Weights of a small transformer language model.
Size: 11 layers, width 320, 10 heads of 32, MLP 1280 GELU, vocabulary 8192.
Architecture: learned positions, tied embeddings.
Training: a variant of Muon for these matrices, 456M tokens, 6954 steps.
Each number is 128 + 24 x the weight over its row's rms, rounded and kept within 0 to 255. Layers, rows and columns count from 0. Numbers have three digits each. The size before them is the row's rms in percent of the matrix's.

# down: layer 4 MLP down (transposed), 1280x320, rms 0.0601, rows 207-288, columns 0-79
# up: layer 4 MLP up, 1280x320, rms 0.0798, rows 208-288, columns 0-79
down207 099:161126122147145126164121126132178156141137165141112127162145138163109114160146114126145099158136121115087168116156146116105108131129113146121111101142135134167165104094097115112084130151117107141144096115163127140113098118147153109185140106
up208 106:140141125118104158107158121112140130138148122123103132138132134137114101177126130139094116133167128118180089075152110111139106144086084148141180127143117165133148098125117120145143151119128123105183129118115108137095133155120153149130139101
down208 107:123105153133147143136074110116178155050102109151124078101130106175135125100126160127146102087114116138135086134122160092131156162130102130109122101128159095135170132123112132107102120158108094128141095152107116116144139143119125089171126140
up209 108:147142162152163124094138145092168160123094150132133132121090126138115125111165150149165143130111166156102110127107113161116099142121116110131150135154117151106148134114134124138099096162125178114171133115128130117122069144125124089133076078
down209 107:100110125103117104129129149104103131137167106129160113076172084118119127084103098091115120137144136121115126119117136135120166154166139098118133141150134156145107145114100126123149119144148120092128119124150141162134145128166120124153178146
up210 097:134178141139122118146147115111113089117135121142152090100095123155147108113136105124166106140142083132122163118118079109147139163153075160119163110120114081091107122097131145116144108146094109134182138125109174160144114089145136075073117127
down210 097:144108121102089102110115099184153142151148116123118153146168126151099132115106163102136129148142120115148139153122115078118155101128199153147129148111101127110138085172095099134104164200100143154112114132117115077148151135107136163123146130
up211 098:145148158097138145148123107137177127156144129112093091137173101078121125140157070080153156110136133138164144120111114149131127135122140136142188139100109165120125157130126133114131087111087166116115140148143134117133125142136128189125126086
down211 099:117132113131130121072116112140103119140119165104109124093089226155116150113126161127131106167141145119123131151176104149129174108115106125107106116147117105129126154155145098148107121175148088093122123147144124140101139145133110140105125130
up212 097:141130156107128116108120107153121142109131120071109090124107132102157170044068137174143140116144131160127150085131154109114107129150131134097127094112116144124169154104149144151154162122128136149137132098152138140098145153114129099123139126
down212 101:126138142134163180096164151114141101114135121138128115127135099134112130090129135089118103125131129117128115123154129153072154132115080139171149106180110145159141090133117153131120129156110166143133104129142121095117131129144110139163131125
up213 094:169101119102126112129076123136135146066113113120132117121129143130150132140143128133123149104108121085113130091178117084173093116106100094117164128103114137131161106120095152145121114137125149132076127117149115142153101118142130160151186115
down213 091:129136082141138178150118152113146139167119083162143128177120106110100117166097094151130140141148126134143124125135147124116146122126098163126097132134137155131095142183112099124146159116082085168142156143096165128111130104093079153087168129
up214 108:150167130113143138127144130139162120112108144142112137133108133155138080128154114146111167156134180102128175172129181139101129114147152136106155190128091154146103124139108100078156115106131106128142117158147120120136075164137117092115123105
down214 110:111113126111128136112087124137160157166099157111105201108128172088129134120172131150119139108205107105138141128124152108129167091089126122166128153141113122126121150113149093081113162113127126109127150094132134121097099145079096109118139138
up215 100:099107153150095095145153170155139138089146106134118123154165142113160094121104115127144092130129100112159162131108150129155144145136113150095140085198126119139137122142156089123121151107184164111091121112166111115105133111128152162124140141
down215 094:149113101119121132095128137118115132136131143133128130119185099153109133068166051107152154175120131127120134169131211113121130094137122129122153156132127116103161115100112132145130113129127125095151142123132124131128135138135086129111148119
up216 099:130115104158121093074149116101146082123112107103130160160123131109102098116105123130133146116126073134141133138133121140097104126149106119095121122101089136156112108112110149178138122131156140136143091144134106125123136177102122153143098123
down216 102:119117143119162112146070133163158140107141106110130129117107141084138169170124110080110133167104173076151133193090136104130154164126165148121131119176140141129144125084087120150130145087124150112109180089114129106141148137117154162111099102
up217 097:180123132082113127105158173160144105130161160132117153126106158096094115123139170142136109086145132147121119092154139204119185128121160120124170167089119124115183138151123108143087128108105134125120088129127127147108130158111117146114078134
down217 097:100112133137144153149077094076129176140106141125128131099138129138154126148109141127075146055126100155156137128104109151141107153123121146140110102123149111157065134157152156145164116065107164116138135115080114160116096140129149124126136159
up218 106:084092128125126095116128146134135098149173148114117143113159139120106143141153134115120146088135134134169130147111176165109111145101168076108141099148161150137156129180131103148141126164102105120103125128127154102117153132123131100105119111
down218 107:141120154085140095117096113118125128104138147149139130124148169124156165106073153130103123126121130164110109141180120161110180124124156148164146119143108160138127165122140118146152107140107136128153113175122115076122136111141117085131169133
up219 101:142154148164131142126114125103110113146133119134086091161160085135162152136105128124142158097174149130132112109114119141127132147150119126148146118106142137122078134147144150093145148139105118153131141141174138110115070077176153093079154124
down219 101:165103154111169185105133110161141132119099143118104116136104151121140114113128119136072156156134122140122172084129134090142131110131124107090098101122092129150124144087100127142095139122120107160120148162139161158080151112113169166142129164
up220 096:141154142109140104109144148082076124135104151170111162096111123145144158127148116132116123129123114107159131129123071176149112155096121164114125136097150076145148171124094133130183164054101138137119107072100141116140140119144106137170106154
down220 093:151120140115128147119126145135127129094154144172122138118140093136172134136076078101125125168109130175121098151121171132128102098129119091130117110138174148142175124153115166136165120152074116148127104126077126094135145149107127137134090136
up221 094:137129075121166112106114166133143136096143168113120130125174179162122113116115085123135128131110172116095148161077105168127137134114156167179122128139115108104149121093174145158104136144097136152149106092144125170144110089181135137099146104
down221 094:131177167117126135126097122118126123148132112125135133175107101112126140176124144067107139131096132102147098134168132108150093095104152054118131086124131177094074112142112161145136099124150123118101094158121105152132166128115111136136087148
up222 101:101135133127131100169177160114131151157103180153104095176118087143125107124117138127170179100134133142120156126093137118110114166123124122146137141128116103152102159166101095147119075165111152167128138132132135126103117139145098148092131104
down222 097:165158114115121106144137125121168131110167156131115126167106127121125139140092147104109077128099116130102128177165090117072143093108165082171138117130126140123099103114126129075110153158130112115140126087150116185110134139132180129079142117
up223 097:135121126115098133100132114145074144126099132172082158110164154160122091139111104126119136127154139154172160126136086118158103123108131129129195115101113103160126119096126163151122109123123134132136175130118070104129103124115152099097128116
down223 096:122134162130146167155159094128128107072127128097150139106124080131126117147134136115114093126110106083155154174165093121117149118145096161099128140105120121110123131129108158105143101144124099060102154137096109180126113109129159116109141123
up224 090:092116118097162139154081113120111146134134106113114128068123102102157122177100108148165125171141143147121162125124119193142102121103189124132134122134134127157141127109099142126156122172102140137106107137123150113178133154162152094122103113
down224 083:160147112168059129084152130122197099111151138137152111185114131142102098096109152122084136109138132101108089134141133094126115059125135135123123124076110099134116150137118151130109170143097124072133121147121148116079149114143115112146130138
up225 112:114164160102127159139128092158074114149119124076092182077159081146129107149162114087135092151124141107112121130163093107165165159124117097163110109140114135113142158137107152120109106132150142173141148140139079105085123110070080119138115150
down225 117:129103123096148149155154102120093077116130124106109120089137122139127129141109124140147137132101157076146131135092101125128073133128153101106109077118152155136116137140147143138118101114139150143133113132140184149094162130097130141089139137
up226 095:157123144134134092123156134118123114127110157112082111082176123103121161139145105154103182120136145104148127104144144111086137079119117131122126106088149161129064106158107085130138151135091086092111080155156116182122151079188081152145142141
down226 100:125120144139153122152124112079116166110135123178136150152132133167143112096120139124115113136140133104107123144120071159134141101104111140122096149130128133180136121152205132150163126111150112125089142124098135112117075187138123094109143138
up227 094:150122102150128140109142161118131094129113118091094078114117147142107058187112144117108135150167132155126123146160140139124090101120107135091138102142117159160126103134156118150135118129114149154165126129126155175117133122159143144155122128
down227 092:150136160098119133115139135145172144158112101163126139130130146156120099111160139114102123176092106112141148153121131130117140153149116123146144121154066100127165140128143114158065111141130099101131164112132087125123110156132107111145150146
up228 100:110155093141097106114151172146085139145138159153119108140131153188121106117140064137209150119130123137159144125130138117137146148122132165106130135120129059144119135124146139168115121128072083102110173120130122115154089111103166125105204119
down228 097:135099141138147131151138135137132119110138137126134162094122149104102181122098170068104082113149127113125120134163133157139121156145124097138137089107177155146146150102140130143137137132122168097156094148104133104108170167173137151116093117
up229 098:118136102115165138095096100125149097137103133136119154102130160122132121102125160156096084131140124134102151152128103097152142102120085139126133127149086182148166156126155161153131091129111125181165113134109113112129108155122146082142128161
down229 099:152183142133177116090143078137087080125103118109087168121132150100092123135127130124137167103091132124125140153120175116113091130131114168162100103171164119137100173079123114103088137130093131126143162126139077161129128137158140137111131081
up230 096:155133170114109099165111133138130113174138121112139117123099090089107135128150099133127143142123131134123161153140165098119123132112096100165135153135136125105119134132064111122109120126116139126140100161102100092150126114142132138116144084
down230 093:133093084148138138125153154142166119129126186094115157140148144125099115117104127146117081139162143114141101070125085136105156150126156166087140091111095147122179173107182116144162139126087095135138103132148131159090108124150136127105099149
up231 095:088112207120136132103127120119100139127131143134151129111158147165130119144121119138165128116147115142138101099093147105177115110125148155169140098088135103120132127095100160119153121145103067147162158119104160113136137085154138141077116132
down231 092:103126110157130117120135140089117128127109134135121093133103068137150158141121105091119137141102185127128083113143109117123097136105129114151132110119105127131159150138120152119138084136109147145153146104156128146139134088187165148144129118
up232 096:142106170112129126128105121078127100107138115124123101153112087155120099130097144123141134122154133136098095089148064139133125102128125106107145118116174157164139151106119151111107188141137184098097069102110166148112144123138122122151137112
down232 091:141120100105106122095139118119173132115143160145131125159122129116123169110112154126144116126116059107153102124143118083102131182087112128166102155118132128120127163183152101130121111145123112155124146162125124156157150155128120140133149130
up233 097:114141149108162135100123092115096104139108081139131140120134135108148109091143108154144113111134129096154117200100124134148143157165129115095136100145151163134161106138110122109116102098163065138150151145124115147087143103148156128137100149
down233 095:143101095087111134099078153114143173136122148083158120117086115140137136151141122136137160139179138191140132143109136135099145088082132147157129122130164142122114167121130142140108121104078145089117119109142145114182115101140160124085096049
up234 104:080128110110111101129110129157090120146114187125137146113146121160172116140135129151113151128129143104088133110107078150129141149132101144166120130094095128118119132137154121121140078111143143161095135105162124132150086106142145129152122134
down234 103:173146127127138123074145148158128116112127126059128080114130110139119084089152129184153139119158133129172152143156122132147121093143131135119139117106105095159138168128164151122157131150119104102136126147133138159116130156155143060140161105
up235 121:149129124131172135132114124141124122126083085137141100075126128073081088115131108110114126092083133154141108115139130131157150157078113093167127103139115157145185121173147130127135120166119145120124120100161098139154139125140130113152142149
down235 131:136190132123148115181140113144136139096121125144145091166122152110101105137123118113133106137102164125084113150178131162149148120116148088186157121128089179134112093146125133154121098170146126121135099159124153147135140121135096176137138131
up236 094:105122128105121107108128132134127136138120132108101132116098149147137135117155117102110120132137097125092145098172120122161115122155113129130090133140108153120098091120134102083112137170126158133160091187147098131126148116107119159127141100
down236 106:110167157143154135123101115097073122095114139079094106117127146188157118117125118147084151158117119105125145097140143128151086092134099137157159126141108146085159155101177124143132172152177127128147113114132117129130119110113100167138138121
up237 095:110107158138112101164135151139128150135108142141107155154129102120098138126086093187176128141122121145125148053153164169134115127135154125124115112147109117117118145095141148133079152090143078120085167118124108115122105130123129131136138111
down237 095:128133193092119154095098134090109129121146112111083123076139111122098096099096129094116158101137143176159171140145129134085113118147126103147134098134106097134137150109132161080125149122107126112176134164140097157171156144149115141090114153
up238 092:138149108135103118118120124108143123119098097175092100118136161145110105147119150103138153107142138163123121179138137104183136141135165169127138148175118157128132151174125170108138161129172140121166123143128134161144080114112148131159166140
down238 098:129104138135103175129147136181112146146105137104156117113157131151155109138169086070134129127110089122131070125117095137102108148119103098139126161128157108118133140119172135122116130084150126159189120131098124114149095116171131119127113114
up239 093:125157149124155118090123120144117153144134147138147146090156103137164113115118165082180150118103124134162147145120083109139115132128124130110190155086105142111145085156110175099131133102123085131095148097142099148161088136125122148162138115
down239 096:122116137107121143110157125119124098110120097090152124143137149151139120154126128097105063117154125168109121092166133142112139161104143137178112111162123098122144118142119133152132152137128131151072135097114130169127133140131092145151117118
up240 104:125128116169119112151137114164157141118078091160120083153146087098111147105161152074102150123133070115121111133143110108185121132157123102139123158129084174125126150161106129109160097103163102153102110220110085122141114136129138132153127123
down240 102:137129094153140078135132155115147141091107149122123138136120143114122144134131115119071116121138067191116139132158103135108178075131116122101114148092145125135106151119155157130120136104142112141104128138124157162126140132127132160092149107
up241 102:131122140117152129116132146113121100103135140094137072108120123162155133141096155100113149145160163091127089118141143136093159134096106150127175127111162111147098121099208134148136099134150125101113148139135101172170155114132138126179137144
down241 106:181131160125135126127131126099172121124071109081118094106131121112158166122131160141152145093098095086123084147131170114099153129132176152110096102163140170119112152125150140132140141104108115088119127179129101100091148135137097158104149124
up242 101:125139083104145099143100172148104094151125165156091132126110146144146140138114120080138125108122141140145149116142136119105126102160115143130147099172116122132075141149110099141080093129112141110113104124110111115152089097165134127117106155
down242 105:179121118138129168078121157109122148175164107120112147130131138122148116089095136168123119114122123167161116094124108135149143128102137112112172128110136151121109109157179155084122156136087168185143124123141132080107141151127127117156118158
up243 088:132166116127127105107136136149117133104146135137123104088121104113134144114117056103150097087134131120116084101135147194100130185103106155164119170118078106175106209161117099140088164134127124138130134145113135118144083152115129179134144145
down243 091:102136101134060108139148098049110109125145124136109155127143103104092128117162119129116147125132164111164073113151092113128136118119121118120139109114120127144158121120120138134138111126162123132123113116156162167157111074104159139120148141
up244 100:128136139119123136167133160122138156086134111121076115118122102103138110141119110103131162133103145085133092110084135109101119129129144106156119125128159100157112129143140106085122091134133114170131165175143117128120150090086159103133138168
down244 098:122155114116145145159083127142163133119162168140163172128135197111129106161161148138111152142126159123098125143125123165085131157097098121120132113155100106137115164142126148166118136139106130127119101098143149156108077159132121135102068121
up245 105:114132116153136122132102102121122129129070123126127129154117092108108124076125141166167098149136147135103132102157086152134120122134111129113097109119088116139143151156133107095131072150114128149156083139137120149104126151109154106133128129
down245 100:159118118120153123131147150123169165088045167125170120109115125118101102109134143115121107110112140134151099102125107116088143133109102155126179167132127144105119129123095153136120106167131124117098143119162144120091103132123141122110137106
up246 101:120140161104078125101165094129119120072087123099108125149139127112129125164173191115162145111128125125163101153135123084112110127132163146136160111102139123132168115137121215108114111148101112118154148132128107093135181110175103168136124110
down246 101:145111128165144126151161157122155129151128117185144125110100122101133147174103119125166085166131171133102134128083171093172112139127073147127179140130165147104115119123128140143097162149120166125073127148129138094130080159149112093159180125
up247 106:137141154135134103118127130127127117127100095139147130160171116105081116092087144172139107155122175109155123136120134108111105146147106113143129087081172094156102115128167084129108123123097111131121152124133107101163126106143147162171154090
down247 104:143114108132139120130122112135153126149089107145107133119126111144112109124138106126110111094170142128151135181144145127132143128148157137114100120129123119096155137101117098120163138180135110152106120174134171164146139129117066150109135154
up248 105:114154114131084119151163117130130132100143110136140083144121122091144137142150132138109126171123114142144129125102093160116131161123150093134144119123152099121152127104140078121102126111139126122123116172121126101146107090099134135186141141
down248 103:102125104139194120156121107128132145138119136149081116130141150094096120143113127104119106130080112099101113155166133114126107128148080172158122123112090154138122110144156107118154149148107113127061115163122144140143124110144124160157109145
up249 097:126136107122126112133143128161116165119145156124100108104157131135084121151138129124094163148114177152133139107145149120104140145105090134125106111119148142142138148133063135114121145140135069122139142100139139107113140146131080146128119118
down249 097:129114115132143161093136122107101100107141112142152131117148110090093164127119094097146114121132091098080096148098138091166136095170143153167123147122136129104173104153126152127115157135113128122129130081106134120121158120116121148157135106
up250 106:113139088152194129102071103180154178130155111077105145142191152132084136169081126144135109110117168110154115155101164136133127138138156136160105125083111125111117101110152107092096155098089109149121117124137119095130109104123129129126157091
down250 103:108123137147137154157111135097141109093129122148171117091122120158121083111107104146130146128151134145185161096115161127091189154124116099139118144165169129139123137149134083087130144133124158123122142152114137111125143126140119132124129133
up251 101:136128107146119129099115133127135124143111133130101149140123119105115127108138178119079099103109159128133107161136068128136098107091152112132080117101161153090138116114114126124157096126107111101105109111116089139152117091143106098147138060
down251 099:094135121146132170146121198155138137134124090105127156134147140151108138142174093155125137143145111111159114114158115136145153135146118098138133172138119101137150124124167127107111100066172102142165146157146156117121148129101154107113104140
up252 096:124142091088107102121127093124117116150166149124137138148133138129163138144096139146097163138149106134118117112138134154127109135102098109127133129137101115116109138163102080096109089133116072052055099142164125101140137138093132118166106136
down252 106:104128094068131125132116144137147154102140168106132186175111161173083157118099103112152106149135154131130107144174173148121126083152138140117110134151093116141105112114167094125133144144110105161128136109167101142114106112132157131111165117
up253 100:078069145117138134123125132143141148114152110151091114115174106173091121164098067109117197112159147140112111113134097087181129122109105110124139093110150121096109158159134127149095093159135121095160173131156127132123137114125130129093125152
down253 100:078134117127134151141099120107151141123140113120159127163069078151120186144159145114107082140121169142104143135120162135107086125129155138121127132141123123104154156104125147143120130144143163147114127112129161111097119121134143124153119142
up254 104:105144124161114115110115144125103105147080148142113152147154139121110114065121136131147161132141131155134130133155096143110108135093171106124134145092151113135171152112121139128102137100152125190093123139154103110151168108104114150112087132
down254 100:124135108121108133124071141149145124120120149107144130112095096164128098180087147149140127158142133108109088118113095136125070093139103116140147124115125132097099082139150141113117145154096110130186134131099148141120121088139153099074093120
up255 102:102109109126114122121179160123140110135131120167145123132119128123111142121110105134131108117133102101128104137146104138151104145155125130159133135115136152128124118068072131137111148113124131104145103146110092120142141169079121124154142115
down255 103:152144148161125112127131116094121147107152127153149169165111129134113096115125090183161140121095117100117126126099088126141186110127086098089129112105178138112104124158152139150151129146129121122158146135139177109096112126103144173118096130
up256 099:145120138186092104113142088151135073171182169101121150139125136134093129120149102131114192160161158105106155099081119102156129080130118105133125146149099135132167125147090158111150168131191130078079166150127115149134123125093092136150129105
down256 099:100110162121168142118134163113143124143129155130158118099171130123111146166170160112086096118150071163170143118137163117155108116106151115151158142152104105161134150120140118143139087152108130134100144115121187140145126131111175089180176088
up257 104:132067164135088106116131162130092130115177150117096140114147117151148132144133138133128136137129153076111101122134138176143120129145106095160149123118148165108138146119139120114192127116142123121152145135116116121124116050137094148098112153
down257 103:120095136145123142138145121130123125128129140109103117131131112136099141187119160120135170113118090121142126123133080103133132072130104133130115153137090144145132114123124144173116124121144119069155072164135138134109101179120118133117156101
up258 092:132176127113120103121142138111092142100117153134106107092095172138131092167158126159142113120111108126140122100135094119165149092119126170106122140109134096144087157113122132085110130155172122124128114146128137175180176113086109101125149154
down258 094:149114119120188142180091147112120128111143152111127139110167106142112143113071101150083144146106153135084155122098118105166061106125170112138132128143110130097132148127145121157176119096088123116173079118140135155134106130164152119118108122
up259 104:167133126120105105135136135123144121098131125122110096132130102120091074123135093096158132136151142134164109119123138188129112149156145117132117152074114091144139078111144159130140155161123138153088099145163105168086140166150104127173134111
down259 099:095111147121142143136135090129128114137107132136086120111123169172153125099133147137114151095085111149142127129091136127155130096128079125152126145157178160151166141114106122099097131102146122162124117128130119133099153133101145135131126151
up260 103:116085114166125163147115116097147117109148155138130128164135146129109120115141145084140115132139116162118128137150170109107101117120143106183155156119113162143141134117101147087088113141168115126112145126111130165165125137156156173170153130
down260 107:101147180135163156143098151110117132147141117119140180119126148166104130094136127155120106135128101125077133123138112109139141099107119123095152123105117141130091132122098124169140142118111122109135151149094133100117133109139125141156123098
up261 102:108121164107100127119145131115125100151137178158125129098155132091120156103128123134138114180117176127137125175110132114148153114079107154072166145105112096131132134144088088140116137112139128103162162178137158128095141101084120118143102151
down261 098:118133106106127128137089166132091150149093159109099111114078137123138107093149160081101146141149121165138140088155114143110132134143136109155157141121122154150154124082150159125130102124099081127140132161154176137150161105120152094122170137
up262 103:140118111112130119161115094149122105157157131077145143133152119099101094128171141140100124168144142097122145131190131087145106156122161090155141074144132155139099124153138119159129138079146137098111141115102137145132113128142107091115171138
down262 099:118102170164147091148122137090111136105151119160130124111119140124124123116097147124144152188157141135114124103136152139164153132127072150107154165128107131134152175126125110114147152061150143134154102105060123125114150131168122125119155076
up263 101:094126151141104087159131131108123161172142134152143142118161138138144131129137135146140138138153150123132123115155104145112133152151128078102142161162116071097140108168129096113126108119181133121151162114112151147076115158132112131139110132
down263 103:093092115111162132124093102163103124119129122147115055121099161160112063128119142158149146125128142093113132142172136125120118111122116133118111156128150135118107122159134104203156104129130133142160113100103181119138120132119130139169169137
up264 098:125130114109148116116149168131174061142122129100123090132115136109086130171143166126152105155136119107130125098118091134153148116120140131111178158122096090116130112117132139114148163136127171145120124146108128132173112139104115121167148134
down264 098:086136126091150105138141148129117134112135103137134143088103116118092122171137097096113146082162118168125130124083150134151108134163115164121171152064123102127090119137134163190134135176121141130149111116170148140128154134128168096122068137
up265 104:173115146109118099081095110135138108105121123160097162105121126087122141148139104139149187111108140123120155128110147093106156130125113112101163125096136110134118112100148130126119160143140156107107101146111128101117091164134127078119090092
down265 098:101138135134112085180095118095129137155142125084163153165162129154098151159114113139186126144110126132152096151100078116150160100113128134139098106108155124114127138104132126117146096116099079115124109164124149127114107166106135124123120173
up266 091:127127105155153148070119093131117164091098129086146184085085164120132129097099119145113121106147162131137154175138126148147079133112109096120140134123152102138126123122155127135105119127091117124162133135128108102123105115147145115153162108
down266 088:132111115114144145130126135141149108124124128111140134122130110119181110136148104127156141098106109116122126149149118151087166117158146144177112124108101133130140143131104112166140099144187115173112142144092083115176134144091106120110094096
up267 092:134153115136125114101105114143139169123177148174173140102156133161118128105117111167139103124156131122128109084146077158105125119128104123120095093157124114138140115104147097127153156129114142129154131142122135138114124123085117158137113141
down267 090:115061113136141171162170135097104104142091162134090132136140108105117172094147139122103143081133134135115130122148146149120145141153127114159130120116140132142154079156131172141118116123160115088123106124128138190137159102156101151124117110
up268 087:129106131115164135133160126122187073127150096163108161141092125163118097117175139117086160168167138122124107080149121132118107113135111121119139145158133158171092140093141139141121103134146144179108143101111152151135120111127147135153145129
down268 101:134121145139104137117142116120104147155074163107138108112125109172108131092133124130126146103118140111096071069139121126152061111142116170102102101105142162132159167139109133133130144143108138150134108114154081136131140158132118135137124153
up269 124:131148143141142141140121130141081142140157110140140062102136165126096182134100113130172152122125074130121110133143141084125140144127154135102146107142086105139192110091162167146145119136153114110130124109167116157117132144164130151075111116
down269 125:118121117130131149160123121134077125153135145114124063096157158124098151114101143142156133132126089111118124134129122086132166145135113123099152150097108110156198140129134129131152131126099120131142131113162122146101135136144111163097102089
up270 106:144102093107128127156117155117100135115062146099120136108141146135094138145123133163166125177122113095112097128198143123127102150146121119109138106147115076079148091134147102155099117110159126074090160103169088105129133110130086099149146105
down270 097:113143122139147124127123062149149129109112127154137123131114152122139077149098140140150104138148134159136100133126138140106122122146121133162103132132115190157116153150102156097103130129117147142106133157098122165149150101150123164118086088
up271 118:138110132115135160094111130143082105143107106122110114115147153131144133149166142105140146165104116133177169115107141084115102124095121161132081151133161116120142134117116142177175102149182109174131137105106115138136118190132136145118135142
down271 117:112056155131113138145107128067137141128095126124109121156147132126138130079115135134156158162135104102135185138121137160116125137103124151175097118168190145098100123128117129082116136113133115098144097118112146134134116114131126158117131106
up272 105:154125108133143129094135073099139162128113097162133143117133139107126126115119118102087089137115112115125106138151095152114163118122132073090133155153119094161122096108129197138103125126128169145156140149140159164117145160100145106156179060
down272 103:127100120137124083148123114113163103066131143131121117125132104135117130106099119151156144170138156147135154110153126134136149105172089153129138150124134114137098124151107107108090156105130126141122123118122136125152137109128117114091115129
up273 092:102118175115137156091122125124075125108136117125103122097110120122091149147167100085173123108112127144110112132125159119135135140154073155103129136121153090096133085134114155151138138121118156138160117183097146083087077142125161120127140140
down273 096:107129107138166163143164181119138155155130141114134164104133147102169124147138088117104130159104111115160086135142155143112092104155110145173112167148093152092158115110092165139117139161099156110156160156125120160102137140132143138103159098
up274 109:090114154154104168122141132078147113154124119131146120142068097089179106141146177184139141143139134116171128133140091115173108129112154150096121100075116113131149152104137077122133144142123167098153136079125141124115152128138119173175160143
down274 109:127145118147113124119098113100099107127109090077131091088108147138083125138126112110120103141108149113166118097125095127150151137112131114100134176141139106117129078170134149123126117115152132086117130158124132164125127102123108141098164116
up275 106:100097113106159125108134144165089058148123118132095104105161126177098214072147124121090118118124119108118110118130099123122179140153127099094151106083156138102147074115140096147184102103115135149134147115103138102132116117148141137077127129
down275 102:122131084115162134117106148157107103123119075159139123165137152121146106099182132117082128124118147124169140171119172118129132117117140110141124090134139114151132120137165131147114152150143123119142163137149152071132109172093161113151148144
up276 108:102129138109137215107155142139143099143122159106138070136180131085155124102137114130106089141118146117112108129135102114139130127166133156114121137122138167110143113160127135124093139103101130092121135136095119092075167156146092130158156101
down276 109:149146171127130125142108093102148110138100127121127086090140172083111110129137102098115122113174127119166111159136101136119175128150113135107119152104123083105158118112107086123139132138118114130128108130141113100157110132153092142136168145
up277 111:084124128139164127141086115082119130097133120095128126119131148130122147141143086115141143108148123153135111124158075123122128090159108138102181105137110145149163106115106101127158067112127170155170137086120120140102112089159119104126122196
down277 111:159159165129143132144098113133118137116117112093072131081149118129116109106114086122170121130131135130117084143122193156125127176158141141105092101121117129115143083143126115125135119134124108124113102157155115133116157130151107088145147113
up278 113:111110092129099097128125091154118091146138127123108136117131161135174172141189151153111128123161146127179104140158136128142137139134121100128146130171136095115149136120097116136120137132104179146112128111110141128135137073117139118131153110
down278 115:110129162168122112119114147074115072124106120139153160171132097088135104116111157147140122095103087127124089167093110109140137134077122096137128150143118174119184171080118095101109139148144132095128118134159079114146099168173092150140150158
up279 109:151170072108114121144131126141135140129110097155114167152133157114126136133138118160081067079148101107121150135147134164176142134133094131131106125135129128111165138152120137113132099151127150083117139178097128094121158149141147092074142122
down279 111:119151137110105146131116148109124126121131128156139139149110176125136161096089137108140123081097091118180135172136138105155117128110105107133122090116152108130126143110140127117116096095141131132127171145156130138144126156107165113096144131
up280 107:123161106116132059120131117147123139111169166106073144151135123103154138167170107140140131119159136134123150129110121152166133148104089111130120109104104134160097097116134137117125117141116129108102066135136153111111133101112148142161180106
down280 102:134146138134126169156130146134129157130118109155140093156113133138162135106097098130117110114097159140138099130169144095132190157140137106156092138105118142119146161124083139132115138140117196104085124145102122143176115135106152150110189115
up281 107:118092134184135156107144115137103091145091088085117144113125120122134146137094124115128103150138110114118138143123167084082167104145088145105149127106177143115143142139128100138094158148076149116126131128101140155114138118139145135153126158
down281 112:101160101150069131138155163140142104150129159149198121106134153104145181118104135100128149172147166106133145132130153136164100111144068170125135119082110121124196143108094124129129138166124093126142117105096089167130081135134118172138107156
up282 103:039121123123141078062091125102164143126126156098113109143113117137138135154083158189151151109145100123139170151086140094175106112101118112141115119131138134099115127109144164099105158151150159156089178150139103117139114151083154123133138127
down282 109:106123122108104147129137149105160108118140140177126152140101075100131136131115137138171105116147119094135127108162148090131070096096129107115142128143145086120129114104137131157129106176101173109155132180129111112156109126127175116146162139
up283 092:173123079048173146108075137093118157134114146106136177088151138130084065101124098141174149125087108135134131147076119090153127123163113128120122105096141129156148165118097138131138144135148150114113174099149119139130114103115160151140177121
down283 096:150123152146137148113154077157105121128109171112146113146114147148149180109133105122138140199146131127124099136166106090138127084120111123161117121116109144136108144113177142122090141150098065127207124121072154141116131138139094116113134128
up284 102:099107140121132094113123134134155136161168112113126095093162146124128130116124109081109125167140174135153115127099103101113096159118109107118128149122150140137188178165143105146082114167119172079092124126156079102125106122062158112124128134
down284 105:161154149108157141166128124121098128096122134115099122123123113147119119158116106176147123136146089136116122097109152134096133147111170117139155140135096135127145148091143161085133113104114142110096176084109129127120160138144118172123143139
up285 099:079153114119163120138139108171107164109165136123125153121152129173156090178163136117125112165145172083165106101121125124144119132123151080156146078145090130151132109114122137111073116112152103162160131099114115150091183146157113108156125195
down285 108:150098117098090196119132112132146143147136097095155113129131145149165129100101124089100144190141121128124115123136115202156090132102157170115073121157122132117105101152102105083082164145160107158101141123125166124090143150121127140096136146
up286 098:117156144104112123105121156140136092095165081119115117158094166168131112126106148143108121116134118127126123157115158146114151099153151106138148150124127162154152137111134126099132145111053104169127165145111132165143141127089119100099169139
down286 097:133120139110158118138133100109146133143112134139103121113129114079125120129131115129143078132122162096143157059123115124142129137119094112158120130143154173133142127156115128156121143128187160132143141141116163122141104099095104133169127122
up287 096:131096153113114112122164138065156117147124130144141087123121108115146125106092148148120153114141117117121112145142139143086142104110117094116144134156141153116131138128159119166135106117132123147083146087130147104132175134142110112163159114
down287 096:093091168104098141111124138137137117165139101126101105126121138087150135138112124144111117125114102134045143170140105145154144142133108142116116148151182127083159147160146109172079153111087134139127114105087119121122171123110106098150131113
up288 101:147101095126173132148151139100111168116142179133125109133144107118115061167122122146176124097138127133148120112081177105092108107083147087129127150103108087117097143120139124137169142124174166105108135117146157113105127089125113147098105132
down288 096:118182119127118092118144125141157115127153119126154169086116181086128133134100120095114122104100116122112101117079132130090100116178101109136141134117110141106167148153138120152131095152145123167086102137114121121105153131164120140104148111